Weights of a small transformer language model: vocabulary 2048, tied embeddings.
Each number is 128 + 24 x the weight over its row's rms, rounded and kept within 0 to 255. Layers, rows and columns count from 0. The size above them is the row's rms in percent of the matrix's.

# layer 12 MLP up, 256x64, rms 0.0815, rows 166-218, columns 0-63
size [103 112  93  90  90  84  99  98 111  94 101  91  86 101 108  84 102  91  94 122 100 102  97 103 101 110  83  96  81 110  94  90 100  85 101 104  99  95  89  99 108 116  96  85  97  98 105  88  91  98  96 110 101]
[[ 94 157 126 153 134 150 131 137  90 162 151  96 114 146  96 166 152 140 110 138 140 146  73 132 134 151 151 110 105 139 125 153 180 118  81 100 130 110 137 158  98 152 123 117 115 134 140 127 171 122 123  85 154 153 153 168 100 154 108 138 121 124 107 141]
 [103 160 142 141 132  90  94 139 184 158 124 143 117 100 105 128 148 153 137 146 164 142  99 151  76 127 124 124 136 133 132  85 136 131 130  92 154 130 116 128 151 118 116 118 149 133 126 129 135  94  87 143 150 148 142 139 120 163 176  84 105 170 140  89]
 [117  87 148 111 127 132 144 102  88 148 119 138 154  99 131 112  95 132 123 163 165  91 159 141 124 114  98 182 134 139 147 158 127 102 109 141 102 112 157 107 115 115 140 110 167 161 126 107 120 115 146 125 124 137 132 139 127 108 121 140  56 186 148 133]
 [108 115 113 115 110 110 178  84 123 150 128 118 104 119 107 111 137 118 107 168 118 151 143 126 118 149 157 156 133 160 154 120 138 129 145 137  71 160  99 105 129 110 103 107 131 113 114 146 117 153 120 154  58 140 100 144 157 163 162 147 116 127 149 169]
 [102 155 154 152 121 103 117  90  99 136 122  83 129 108 129 116 132 105 124 156 146  83 104 121 100 162 138 180  82  99 123 131 115 132 119 122 102 115 133 156 115 147 146 112 109 105 156 142 135 101 157 126 151 109  99  79 156  93 149 149 106 144 173 121]
 [ 93 109 132 151 140 112 155 132 128 125 147 138 104 161 122 101 142 112 117 125 135 112 148 128 115 151 147 129 123 156 124 100 138 124 145 137 176 101 114  96 181 117 123 109 149 171 127 203 133 142 124  88 121 124 137 162 149 135 129  48 153 132 138 128]
 [104 142 108 132 144 115  96 144 121 149 127 108 129 136  88 105 140  89 102 129 108 168 130 151 167 142 182  97  93 120 146 110 165 114 133 113 130 128 121  99 167 111  97 158 138 106 125 117 166 115 139 127 131 145 148 118 115  74  59 125 137 137  97 131]
 [129 122 174 143  76 169 129 118 121  90 111 132 137 105 117 163 111  91 140 100 131  93 161 128 134 121 139 123 137 154 105 185 139  90  95 143  95 127 153 151 152 108 113 110 124 134 135 117 105 162 116  90 141 160 118 118 132 144 124 123  84 130 153 174]
 [160 134 178  68 132 132 138 141 121 124 133 102 102 124 150 119 123 123 139 138 139 134 130 127 107 105 147 146 160 134 129 121 161 125 131 154  83 119  77 134 157 141 137 130 102  81 162 160 132 152 154 144 130  81 125 155  91  71 142 163 117 148 143 120]
 [133 143 129 139 139 138 151 129 142 147 123 122 116  83 119 159 113  97 141 150 173 106 117 145 129 124  92 130 179 124 125  98 149 160  92 122 130 144 111  92 150 147 136 101  92 156 131  93  87 105  92  72  93 142 118 120 151 121 131 137  98  83  96 122]
 [138 136 110 118 101 111 158 161  88 178 129 133 119 100 135 105 143 112  98 128  84 140  78 101 110 133 152 145  95 105 134 160 150 120  92 157 109 128 117 133 137 106 126 136 101 174 169 116 110 142 128 125 122 143 165 134 145 152 109 155 118 190 117 144]
 [152 119 105 136  86 116 162 129 142 139 133  97 127 112 116 124 133  95 145 174 130 139 120 115 202 145 146 139 150 129 139 152 139  90  97 108  84 105 147 134 111 169 130 105  76 150 115 104 180 129 140 143 139 131 139 149 133 160 115  91 121 133 150 108]
 [123  82  94 127  88 122 133 116 126 142 108 141 106 133 154 144 118  89 120 102  88 134 109  98 121 148 145 148 170 145 135 121 161 126 152 139 135 109 108 148  88 111 124 181 131 170 109 107 105 129 116 157 189 167 110  96 135 120 143 116 123 117 123 172]
 [169 178 122  98 132 141 142 102 124 129 109 152  99 139  93 106 145 128 106 131 199 105 137 116 126 100  97  77 197 111 136 107 147 126 171 151 127 121 124 120 127 165 152 144 113 121 133 107 113 108 107 149 116 135 144 124 146 117 137 140 121 115 138 170]
 [136 138 129 134 135 100 115  52 102 121 112 128 119  84 109 140 113 144 137 134 123 128 144 107 103 102 168 133 147 175 155 166 147 161  97 166 126 129 124 134 164 151 138 144 165  83 117 129 120 112 116 103 132 127  91 178 128 169 124 115 144 113 148 144]
 [127 110 126 145 112 111 140 138 130 150 125  85 116 136  99  86 136 125 127 132 123 112  89 112  99 123 166 166 121 123 108 119  89  96 103  98 112 126 129 148  72 137 160 164 121 101 130  97  86 143  90 143 204 140 125 142 100 128 125 120 119 122 120 160]
 [ 88 147 111 122 163  98 142 113 156 151 140 164 117 114 128 142 117 118 116 131  93 131 160 103 117 123 130 144 120 126 175 126 129 106 122 133 141 180 158 119 158  56 122  94 125 111 142 127 134 121 160 121 145 168 158 134 103 113 138 134  93 129  90 183]
 [115 151 141 150 138 147 120 180  99 144 133 125 167 134  84  91 105 138  99 183 142 134 135 121  98 143 140 158 174 129 104 118 119  90  99 130 148 100 101  77 132 132 108 107 110 144 148 121 104 138 138 115 113 117 140 170 165 141 126 173 132 113 108 113]
 [107 142 140 132 135 132 106 125 114  92 115 140 159 103  81 129 157 148 117 127 128  98 169  97 106 112 135  68 112 105 157 136 108 119  96 139 141 121 102 114 166 137 138 141  67 101 109 136 146 100 156  88 132 141 177 159 151 127 131 115 102 109 155 124]
 [115 131 118 102  89  78 157 114  85 105 102 118  85 118  81 115  96 125 101 127 166  88 138 118 125 135 132 126 158 157 125 133  98 153 157 179  87  98 115 139 149 151 114 131 138  85 150 155 107 128 101 128 112 132 116 115 137 101 127 120 103 140 119 156]
 [ 77  97 102 117 131 162 135 168  77 137 126  95 115 129 140 107 128 123 109 133 151 153  92 149 112 110 133 135 132 122 139  73 116 125 103 132 102 156 108 116 123 155 153 138  95  83 163 109 145 121  93 152 120 128 172 110 107 158 101 133  90 104 147 125]
 [128 172 110 170 125 122 130 107 127 100 137 150 128 119 145 152 157 117 123 160  77  92 175 100 133 115 136 131 141 175 134  85 139 143  76 169 119 130 146 141 142 134 131 136  95 138 119 122 123 139 154 166 138 142 127 158 132 183 118  96  98 112 140 158]
 [122 117 105 173 113 135  96 150  70 130 128  98 118 145 104  89 125 124 125 180 136  87 104 166  79  98 151 120  94  94 135 160 118 135 135 132 102 137 112 163 120 110 163 102 115 118 139 116 134 121 182 140 123  89 123 125 151 135 141 144 126 118 145 150]
 [ 85 138 140 149 124 111 138  91  71 139 106 155  82 110 127 100 158 127  83 109 110 164 148 141 113 107 110 147 173 127 141 139  99 152  93 124 125 121 134 135 164 121 105 157 126  94 120 134 104  82 134 129 133 129 156  78 111 132 125 121 113 147 170 135]
 [108 127 123  78 102 137 122 103 154 116 158 167 162 154 132 113 121 129 109 145  94 107 115 126  95 107 103 129  99 158 130 125 130 107  91 148 149 138 100 159 147  81  98 119  79 118 144 163 121 160 148 178 144 129 122 130 130 173 112 137  90 153 134 116]
 [135 121 128 117 132 122 167 172 128 161 110 113 136 172 153 110 111  83 113 136 132 157 156 115  95 172 138 132 141 136 127 127 129 127  88 126 117 113 130 133 115 109 148 163  89 172  86 108 146 153 143 139  71 129 142 157 113 133 104 137 140 148 191 137]
 [144 151 124 120  85 153 141 113 103 112  85 164 136  92 132 159 117 108 114 153  95 133 155 144 138 152 144 153  70 128 133 142 160 111 159 119 128  90 109  97 139 116  95 120 147 152 140  91 159 120  93 133 156 143 116 134 149 126 125 125 106  61 114 124]
 [111 149 118 143  99 167  88 135 101 143 133 131 154 130 118 103 131 149 130 166  77 136 149 113 129  96 146 144 150 134 144 141 127 120  86 119 171 172 141 141 106  98 114 178 111 135 110  98  98 147 179 112 154 131  91 172 122 137 122 112 111 151 153 124]
 [132 160 103 159 145 131 132 150 145 175 141 134  89 137  95 101 106 138 122 102 138 110 124 103 173 146 132 148 180 127 125 138 110 109  90 148  86 141 134 148 139 139 165 120 169 147 127 142 143 109 106  94 165 151 123 192 145 133 123 117 138 105 127 163]
 [110 142 154 127 115 147 155 148  87 146 154 125 117 119 115 125 114 119  59 145  99  73 138 121 134 135 165  98 119 129 132 126  89  89 124 105 106 151 143 121 151  77 137 127 159 127  67 128 138 163 109 104 137 133 143 138 141  96 153 146 105 102 151 122]
 [121 117  89 109 105 120 147 118 101 120 131 116  87 121 108 113 106 126 124 129 124 148 149  86 133 151 120 174 130 130  83 142 100 132 155 131 110 106  77 155 165 107 142 161 137 113 137 134 128 188 153 132 122  99 156 158 107  91 150  80 125 116 166 113]
 [107  95 164 161  95  71 140 163 101 107  97  83  85 116 128  93 133 167 115 161 143  89 132 125 109 133 111 128 106 140 111 143 117  90 176 133 135 105 138 171 145 126 110 129  96 134 104 128 126 122 126  92 123 108 121 157 136 132 103 158 148 139 130 133]
 [121 144 137 115  97  85 140 129  82 120  72 127 102  93 130 136 110 121 102 146 144 147 129  90 122 113 151  84 113 117 103 162 112 167 170 136 165 109 135 109 180 137 141 112  96 127 120  99 114 131  96 103 156 164 119 131 150  95 115 113 108 136 137 114]
 [131 109 155 144 110 113  72  95 115 131  82 138  95 147 144 128 132 108 139 132 146 135 110 156 113 157 117 147 124 122 158 167 138 140 131 161 147 111 153 127 160 114 121  89 120 107 133 183 118 183 151 147 174 101 133 116 110 148 177 140 109 148 139 153]
 [127 174 130 117  82 128 146 172 139 160  99 113 111 144 152 157 130  68 131 128  98 110 124 140 135 102 110 155 156 135 153 147 155 132 117 100 140  79 107 175 133  94  97 122 132 152 101 112  95 102 134 146 112 107 105 132 110 155 120 117  96  96 133 139]
 [132 130 138 161 140 137 124 138 136 106 100 124  97 120 106 123 132 149 125 148 136 146 146 115 115 154 161 134 143 145 157 153 186 160 127 175  95 153 130 107 143 163 113 164 131 154  75 152 158 116 126 123 111 172 109 161 119  84 128  77 163 132 144 115]
 [145 154 127 140 113 129 111 127 130 114 104 127 108  94 110 111 179  85 143 153 144 126 115  87 128  90 137 173 176 117  86  93 124 155 119 124 169  79  99 110 104 129 116 109 100 124 150 141 136 117 116 137 139 137 121 108  89 162 150 159 164 135 106 116]
 [110 123 144 169  99 138 180 158 120 128 136 135  90  95 151 123 146 114 144 122 104 110 131 177 132 135 126 147 143 142 188 106 106 101 121 110 127 101 126  91 120 130 149 108 140 151  94 144 147 126  81 112 136 112  75  99 105 151 117 126  89 108 129 160]
 [112 171 108 148 182 116 161 114  99 173 117  91 121 116  91 134 109 150 124 141 131 102 122 121 158 134 116 131 128 117 138 135 163  92 130 102 141 149 113 124  66  92  99 115 167 140  97 140 169 132 154 111 142 147 119 136 135 182 156 128 110 135 132 115]
 [129 133 112 129 146 132 135 111 146 133 124  97 118 160  70 123  82 126 128 152  63 123 123 114 126 123  70  77 134 149 114  93 121 135 116 169 113 133  97 135 133 180 134 120 131 140 167 123 150 153 130 128 172 113 160 147 143 104 136 109 160 121 142 124]
 [157 139 134 172 139 109 115 143 141 123 100 137 140  95 110 111 156  94 160 147 124 128 158 166 162 110 120 116 161 172  97 141 126 140 110 170 134 175 122 143 123  91 146 151 141  88  90 108 163 142 106 126 148  98  78 153 130 107 107 102 137 126 139 126]
 [104 118 161 101 124 160 115 116  89 177 136 135 165 103 146 105 132 113 139 129 158 126 111 109 123  98 174 123 157  75 123 130 154 123  87 129 113 181 112 138 154 105 109 130 131 127 103  99 149 112 120 128 128 140 101 112 160 144  95 153 153 182 111 121]
 [118 112  94 151 119 140 110 147 150 135 168 145 117 160 146  93 172  80 149 131 119 164 151 139 123 123 120 150 147  84 152 104 135 154 139 141 108 160 123 163 113 163  88 100 112 115 121  92 162 132 125  66 104 116 112 120 103 136 137 127 106 110 161 126]
 [158 119 124 109 145 152 147 120 169 146 128 154 140  68  94 130 121 138 127 134  77 111 129 111 141 116  90 127 149 166  95 105 121  98 105 108  97 116  94 110 108 157 128 175 123 105 119 104 127 158  93 163 160 134 112 179 132 123 130 122 153 134 123 160]
 [ 86 133 118 129  80 112 145 133 142 131  88 125 103 124 148  80 112  90  87 113 150 130  88 140 108 123 101 118 125  83 134 138 107  93 126 101 137 150 129 125 127 168 142 113 135  81 151 113 128 128 132 146 112 155 126 103 150 106 109 165  58 117 139 132]
 [155 181 118 176 110 157 163 171 155 139 157  97 133 166 121 133 173 127 115 100 135  87 121 127 135 160 126 152 177 135 131 118 160 113 126 141 135 112 102 139 129  95 100  92 141  96 121 107 162 115  91 129 152 120 148 153 123 117 105 158 134 130 120 126]
 [143 138 164 135 127 138 112  85 127 139  96 143 136 103 127 146 113 103  97 142 161 114 182 143 137 113 169 174 148 118 139 139 178 154 135 173 117 139 128 129 141 142 106 133 123 181  79 121 146 112 167 127 115  92 106 116 144 149 153 127 158 127 129 165]
 [109 142 140 159 114 139 118 141 128 134 127 106 141 104 137 127 144 109 102 155 107 120  95 114 146  80 129 115 123 108 139 155 134 119 161 120  85 116  93 123  91 145 130 176 161 144 128  45 137  89 122 171 118 159 103 158 133 156 129 149 119 108 155 136]
 [ 95 127 102 134 125 119 124 130 115 168 127 131  97 139 112 125 114 132 175 151 114 112 158  91 138 117 115 140 155 148 104 110 159 178  97 160  97 172 132 120 139 125 136 143 154 146 119 115 164  95  89  64  95 125 142 158 145 132  81 132 125 111 113 139]
 [133  89  93 110 111 108 127 118 112 117 149 135 159 102 104 155 117 113 111 149  95 139 108 124 134 112 152 165 140 105 110 152 130  91 129 124 160 116  58 166 165 115 163 149 147 150 134 106 122 145 103  63 133 162  99 133 151 140 119 134 118 109 148 114]
 [ 89 135 144 144 138 143 142  99  66 131 111 111 113  95  85 130 108 115  99 115 124 127 149  99 149 128 133 105 155 176 141 113 157 116 112 166  92  99 133 137 169 130 133 113 156 153 138 107 149  96 152  94 147  95 140 114 158 162 143 170 148 131 107 132]
 [122 124 170 153 116 124 122 137 158 148 124 146 131 115 142  83 124 123 184 149 126 133 169 149 115  90 147 140 186  87 153 139 176 125 122 160 141 126 150  77 142 119 124 149 124 148 186 141 133 130 148 109 157 123 133 126 120 131 149 166 146 129 141 158]
 [153 129 159 125 149 147 145 128 149 111 183 127 144 129  82 116 112 119 173 168 131 144 126 161  79  99 147 105 118  98 115 182 137 135 118 152 112 179 118 133 155 127 107 138 127 156 125  97 183 145 151 103 136 111 133 127 128 132 108  99 134 103 149 148]]
# layer 12 MLP down (transposed), 256x64, rms 0.0811, rows 166-217, columns 0-63
size [ 98 112  97 107  92  82  94 100 123 100 121  92  90  92 107  89 101  94  94 121  94 106  92 104 104 107  86 100  88 110  89  93  97  83 101  98  96 103  89  99 108 107  91  92  99 101  93  95  97  96  95 110]
[[166 186 115 113  82 129 145 137 104 171 117 114 132 134 119 129 113 170  80 161 158 121 158 116 135 102  91 111 125 149 134 102 122 141 124  89 109 129 149 125 160 144  95 113 123 109 159 140  81 138 145 106 137 163 121 102 111 175 135  99 134 144 120 126]
 [138 143 140 133 117 101 147 111 138 113 136 161 130 113 158 126 168 119 111 147 117 129 152  98 161 165  74  99 157 130 114 119 101 133 179 118 114 142 112 144 112  89 127  85 120 126 159 157 167 156 128 120 131 100 141 140 110 141 102 197 140 122 100 155]
 [146 113 103 148 105  83 113 138 157  95 143  96 113 169 128 117 164 132 136 112  64 131 138 115 168 150 128 124 151 186 108  94  96 150 167 112 146  92 128 123 118 152 139 118 105 142 137 171 163 150 148 144 151 144 112 113 113 146 128 113 130 140 146 144]
 [129  88 115 147 154 112 120 100 135 137 114 131 159  67 138 189 117 156  98 140 122 158 150  96 144 160 107 108 148 123  96 155 127 126 165 113  89  89 126 122  96 138 155 109 129 133 159 146 125 119 127 165 114 122  90 128  99 128  91 141 120 105 110 156]
 [132 170 141 143 144 177 103  90 129 101 131 178 133 132 118 142 112 123 152 102 114 123 172 134 168 132 138 125 119 148 122 112 132 145 170 145 143 142 113 105 119 165 101 151 122 156 116 136 150 105  95 150 116  85  81 130 132 117  73  94  91 123 111 115]
 [137 149 146 114 149 148  86 149 140  73 107 142 140 145 123 134 137 144 133 109 148 145 146 129 126 121 146  91 141 102 146 137 148  93  88 122 121 127 139 151 106 125 172 142 151  79 112  60 117 109 116 152 100 130  97  92 147 138 100 127 116  89  80 122]
 [126 141 120  53 161 100 159 120 110 106 164 126 132  96 144 103 158 108 114 141 143 114 130 114  60 141 168 156 151 107 119 132 141 123 177 106 129 108  87 122 123 117  91 143 124 163 126 127 109 129 139 110 135 174 147 123 141 107 125 141 106 122 131 102]
 [155 150 138 161 122 143  78 122 142 128 155 146  97 114 146 166 119 122 140 134 108  99 102 136 103 134 135 127 112  66 124 139 140 150 139 152  94 104 102 137 114 157  74 120 101 107 132 134 162 164 140  85 123 135 151 168 187 117 136 106 121 112 144 124]
 [148 134 181 106 127 126 149 108 101 129 114 147  99 143 106 145  97 101 114 131 129 113 129 118 158 132 146  86 157  61 164 153 159 129 149 102 126 132 106 118 139 107 150 106  89 119 121 167  79 115 110 161 145 118 135 104 125 159 111  84 103 150 137 121]
 [114 138 112 118 148 112  91 130 112 126 135 168 104 184 109 115 163 137 126 109 100 154 156  68 151 131 110 147  85 129  93 140 146  92 155 146 158 131 141 140 142  94 158 130 140  85  99 130 124 100 101 154 131 132  84 145 106 120 157 116 144 123 124  95]
 [146 117 139 137 111 127 149 158 163 150 118 109 100 118  85 113 102 132 133 116 178  81 129 157 107 118 107  84 100 166  88 139 132 169 137 141 136 132  78 127 154 120 105 142 122 111 134 117 164  98 100 135 166 130 164 148 103 114 116 115  85 139 142 144]
 [137  97 118 140 144  62 138 146 111 154 104 121 181 114 168 125 103 121 114  99 120 136 144 163 134 108 132 138 142 140 121 110 134 168 121  86 120 108 155 148 142  89 112 136 154 176 129 166 116 141 159 113 121 115 120 104 125 105 162 115 175 129 129  86]
 [112 184 128 108 158 169  75 115 107  81 141 138 125 167 115 136 132 143 171 123 162 142 158 116 132 123 132 139  92 117 140 119 121 103 131 152 155 166 144 127 146 107 151 112 150  78 125 130 142 105  99 116  81  88 112 106 134 131 158 113 118 114 129 110]
 [170 108 125  95 113 165 137 146 108 131 127 107 126 114 103 183  94 164 142 155  97 128 121 126 133 171 122 133 146 129 134 138 109 138  98  77 109 122 119 108 110 138 133 152 124 149 143 126 151  77 106 103 114 137 122 109  89 194 111  88 132 105 114 131]
 [168  84 124 158 134 141 125 146  91  95 106 142 127  98 114 117  97 123 143 113 133 100 147 118 109 126 133 123  75 165  67 138 133 146 147 123 121 139 108 128 146 141  93 140 139 172 131 127  95 162 151 110 145 126 116 126 156  84 102 112 109  72 107 135]
 [165 114  93 140 159 138 144 135 136  94 160 137 126 113 162 123 144 130 143  85 127 157 153 127 127 103 160  81 101  81 164 129 137 139 110 111  95 114 152 132 182 116 166 109 142 150 137 140 124 107 115 114  90 144 115 113 130 144 145 102 148  89  79 137]
 [168 124 156 126 146  99 125 106 108 111 107 135 119 158  84  88 124 113 147 129 162  97  94 138 161 106  96 137 145 120  85 140 133 105  92 108 136 104 107  92 134 105 149 135 119 139 121 143  93 166  78 143 123 112  89  98 160 110 164 136 143 127 146 103]
 [125 145 113 110 156 180  99 112 136 167 135 130 138 101 120 159 132 120 174 117  92 119 107 143 138 115 145  89 146 110 138 132 138 112 136  94 144  88 100 188 157 121 121 113 143 144 113  92 167 174 120 146 132  84 146 113 119  96 120 108 107 148 138 155]
 [138 139  71 163 138 119 167 115 109 100 162 129 151 142  87 135 134 105 158 108 157 179 111 107 118 121 110 133 140  85 118  85 172  97 158 139 100 142 118 140 102 100 145 118 143 127  93 134 130 130 102 130  84 129 111 127 102 118 153 133 104 115 113 164]
 [122 125 150  96 148 142 141 154 109 119 121 162 114 132 120  87  83 163  73 109 103 134 141 172  95 133 118 142 140 144 137 106 111 138 130 128 125 112 164  86 107 155 176 103 139 134 134 106 129 128 129 147 120 186 113  58 144 130 139 148 126 114 131 118]
 [ 83  91 109 100 100 116  94 128 142 120  81 142 109 130  77 120 140  94 146 142  96 138 141 128 146  93 148 151 107 113  83 120 120 119 147 122 162 142 148 134  85  83 146 171 123 135 104 140 106 109  94 109 126 145 105 153 113 109 149 129 128 101  98 152]
 [153 136  74 136 109 102 151 160 134  97 134 112 113 121 152 101 137 164 162 128 107 160 128 127 131 150 106 142  92 159 151 171 146 142 113 102 144 100 147 115 161 147  96 182 105 180 138 105 153 142 148 129 123 131 132 121 147 147 118 139 165 127 158 159]
 [125 162 132  94 176 126 155 132 123 128 157 132  83 172 127 152 127 154 121 135 132 134 125 118 143 161 125  95 117 135 143 122 159 115 133 128 121 149 147 147 128 130 143 148 154  58 128 103 103 120  79 120 111  95 132 125 108 142 175 171  85  95  98 129]
 [134 156 117 139  94 169 116 117 156  97 136 122 117 169 159 112 121 147 111 135 182 144  96 114  88 143 134 123 103 160 104 120 170 108 164 136 110 146  89 166 126 115 129 174 141 116 109 117 123 143 131 144 124 117 130 147 137 159 133 108 124  56 126 149]
 [148  98 111 155 157 158 104 145 101 132 151 142 157 136 138 141 154 130  97  98 194 124 139 102 122 132 147 166 172 111 177 136 128 120 154 123 129 120 105 117 115 139 149 129  99 152 108 130 142 126 121 147 134 146 144  79 149 107 111 121  77 150 147  76]
 [113 161 115 150  93 108 135  90 156 106 141 171 124 103 130 163 140 141 104 151  59 110 142 169 103 112 113 128 129 123 109 111  97 187 142 126 150 118 130 160 137 148 126 108 128 131 123 144  97 151 137 138 158 137 146 121 151 155 162 146 161 152  89 118]
 [124 144 122 152 152 128  65 103 157  84 132 112 112 174  56 122 128 119 145 150 129 159 132 155 157 174 147 145 116 135 159 122 160 109 118 104 147 123 157 132 111 132 141 124 130 135  98 138 131 146 136 110  92 111  99 123 143 142 135 143 185 104 127 142]
 [125  90 102 152 147 117 177 145 105 148 112 141 119 141 104 113 132  90 123  70 147 144  85 145 159 124  98 120 119 149 136 124 113 143 129 158 112  94  91 109 140 132 111 158 111  71 133 148 159 129 104 120 119 124 146 128 143  97 145 103 135 132  63 143]
 [140 138 171  96 132 138 105 147 147 131 127 144 145 130 179 142 113 109 121 142 105 126  96 142 168 130 108 133 148 133 189 126 109 125 137 112 126  94 114 110 128 145 137 143 150 137 175 107  94 120 123 196  93 117 125  83 135 177 142 112 156 114 141 102]
 [150  87 138 121 182 131 143 140 134 113 136 120 100 134 147 161 117 157 110 126 119 125 134 116 115 162 153 117  48 117 110 140 147 116 169 150 110 108  92 111 125 101  89 125  91 136 135  78 169 136 145 112 150 152 129 122 150  93 146 156 140 112 118 117]
 [146 118 103 129 131 150 142 130 109 158 172 133 181 137 168 112 149 129 132 202 120 112 111 123 104 124 135 125 133  78 138  82 159 101 148 130 123 118 126  84 114 146 108 133 139  97 168 122 121 120 129 110  92 144 165 151 146  98 130 167 115 121 138 150]
 [127 174 112 110 206 159  98 110 137 110 159 174 100 159 101 155 140  98 129 119 125 148 129 121 166 148 110 120 136 123 119 115 140 143 116 116 137 165 124 120  95 112 157 118 172 103 137 129 107 112  75 157 119 138 123 102 135 119 160 121 134 110 111 100]
 [147 141 147 144 146 164 170 146 142 121  97 156 114 135 129 140  81 110  93 133 102  99 162 163  98 138  81 167 126  89 137 152 131 119 107 119  84 111 152 135  95 112 118  82  99 153 120 123 114 129 142 113  95  93 150 105  94 115 111 110 144 113 133 134]
 [151 150 137 130 155 166 125 146 128  81 138 136 163 154 125 159 151 133 137  81 122 128 153 140 151 115  84 136  93 151 149  95  88 116 103 129 135 174 118 168 126 124 139 102 168 111 108  72 120 113  96 102 103 108 102 143 127 145 116 112 118  99 113 139]
 [142 127  74 140 163 137 125 103 164 135 124 154 164 141 108 115 163  83 173 149 105 151 145 124 174 173 162 141 131 116 130 108 130 131 154 137 134 128 122 101 137 143 181  84  98 118 130 114 140 145 119 127 109 112 105 129 116 128 135  96 129 146  92 175]
 [126 110 110 103 153  91 167 135 150 143  91 107 185  94 135 170 122 169 161  84 110  74 110 152 151 139 131 138 126 147 112 127 146 147 105  91 162 125 145 134 110  98 113 128 143 152 104 153 152 159 165 142 141 113 153 127 115 127 145 146 129 129 136 112]
 [ 95 126 115 145 116 116 159  99 140 157 117 161 170 136 132 139 119 146 107 137 119  99 143 152 151 116 111 155 114 111 139 116 161 117 132  95 117 121 139 133 122 136 163  57 146 111 115 150  94 132 127 108 131  45 155  89 111 143 149 100 158 115 124 144]
 [135 131 108 108 117 139 127 122 138 103 103 141 135 145 108 127  66  76 110  83 126 172 124 134 143 118 151 167 155  83  81 110 166 130 122 152 109 158 107 122 117 104 154 135 169 132 113  88 141 126 143 161 106 139 119 144 161 128 142 162 135 147 125 155]
 [145 118 149 101 129 134 160 151 146 140 137 144 138  83 148 156 145 129 153 162 126 135  96 143 152  97 141 141 126 129  93 138  92 136 144 117 108 154 137  82  85 146 152 103 110 144 151 143  94 193 107 108 131 125 157 111 153 169 113 121 137 132 185 127]
 [140 178 132 161 157 122  93 105 117  60 162 120 113 141 141 129 140 116 166 131 145 130 157 103 134 127 110 168 121 122 126 120 105 102 171 140 142 159 123 170 153 151 150 114 151 102 108 117 160  81  90 144 135  84 109 128 131 115 139 111 130 105 116 120]
 [131 110 100 107 101 111  99 130 108 146  93  88 157 114 137 113 105 122 116 134 135  95 119 123  79 123  88 141 125 125 133  85 123 117 148 148  96  81 110 137 150 137  71 131 144 182 122 106 138 135 148 106  79 154 165 155 130  94 136 110 130 110 129 140]
 [155 134 113 131 109 151 142 121 151  97 100 128 116 157  96 127 128 115 184 110 100  91 136 151 163 130  66 152 157 184 166 100 109 131 140 131 144  95 147 100 148 138 113 135 127 102 149 152 128 146 125 155 150 144 158 149 106 143 157 116 126 116 106  91]
 [132 166 133 132  97  91 111 151 149 168  94 131 124  74 142 156 137 133  89 134  95 102 132 159 127  98 150 108 160 151 129 138  91 122 141 117 101 138 124 117 132 130 123 118 162 138 110 132  77 151 169 162 135 141 169 123 106 115 108  96 158 114 157  97]
 [115 113 179 151 139 178  89 111 133 130 149 134  98 145  77 152 153 126 126 115 168 165  94 108 133 102 170 138 126 115 169 115 150 116 129 157 144 146 160 141 125 145 148 126 131 152 127 103 157 124  95 111  81 145 117 128 158 116 150 148 149  88 123 136]
 [100 123 124 129 174 174 140 135  96 113 133 115  71 130 117 103 130 134  96 166 163 116 126 159 129 153 144  98 135  87 178 140 122 151 141 115 158 118 145 145 126 161 132 125 126 106 117 129 156 130 165 127 143  90 120  91 111  88 135 126 108 128  72 111]
 [125 134 137 130 110 143 125  85 143 160 151 130 148  84 170  98 148 151  94 152  88 107 125 147 109 138  86 116 136 127  99 182  89 123 133  94 129 106 139  95  97 144 106 117 101 174 140 151  99 136 130 149 118 117 107 152 154 118  89 123 131 103 142 105]
 [148 119 107 119  95  89 137 163 121 102 146 126 159 121 163 113 163 137 151  81 102 101 125 144 131 124 110 121 111 126 122 138  96 134  92 111 172 133 133 120 125 136 175 112 112  90 163 124 112 182 136 144 147 169 128 132 138 132  63 114 135 114 153 101]
 [115 154 124 124 181 143  99 117 129 114 157 152  75 120 125 113 166 121 167 101 131 149 149 127 122 127 115  98 123 100 160 112 157  99  98 143 169 132  81 182 105 147 161 116 126  99 109 142 136 113  97 125 112 108  83 128 140 119 148 139 119  95 128 109]
 [119 127 131 114 182 157  90 129 118 115 155 105 126  98 164 118 123 147 123 102 110 129 114 150 133 172  98  91 102 154 136 168  96  87 151  94 131 119 160 114 116 132 167 128 102 105 115 138 119 124 171 148 168  90 149  97 120 105 128 124 146 114 161 111]
 [115 122 148  99 152 137 102 113 172  94 150 136 128 143  74 130 120 115 165  84 119 101 134 121 122 133 123 136 137 102 182  98 121 127  96 179 137 127 172 124  87 124 141 126 111  88  89 127 109 114 135 120 123 156 125 121 132  79 159 140 118 136 161 106]
 [111 134  83 102  97 146 117 134 122 134 157 107 149 110 170  97 152 121 133 115 158 160 107 110 124 126 116 141 187 121 113 114  99 136 103 178 145 142 112  88 155 107 126 151  96 133 128 141 131 154 131  87 113 137 165 112 153 173 154 120 168 100 143 114]
 [115 120 132  90 116  99 163 154 115 128 143 144 154 144 122 146  86 169 106 176 133 101 126 125  79 124  96 138  93 137 102 150  87 114 138  98 102 130 105 151 130 128 104 140 127 132 114 134 125 129 141 162 147 153 157 141 148 165 101  81 126  73 154 126]]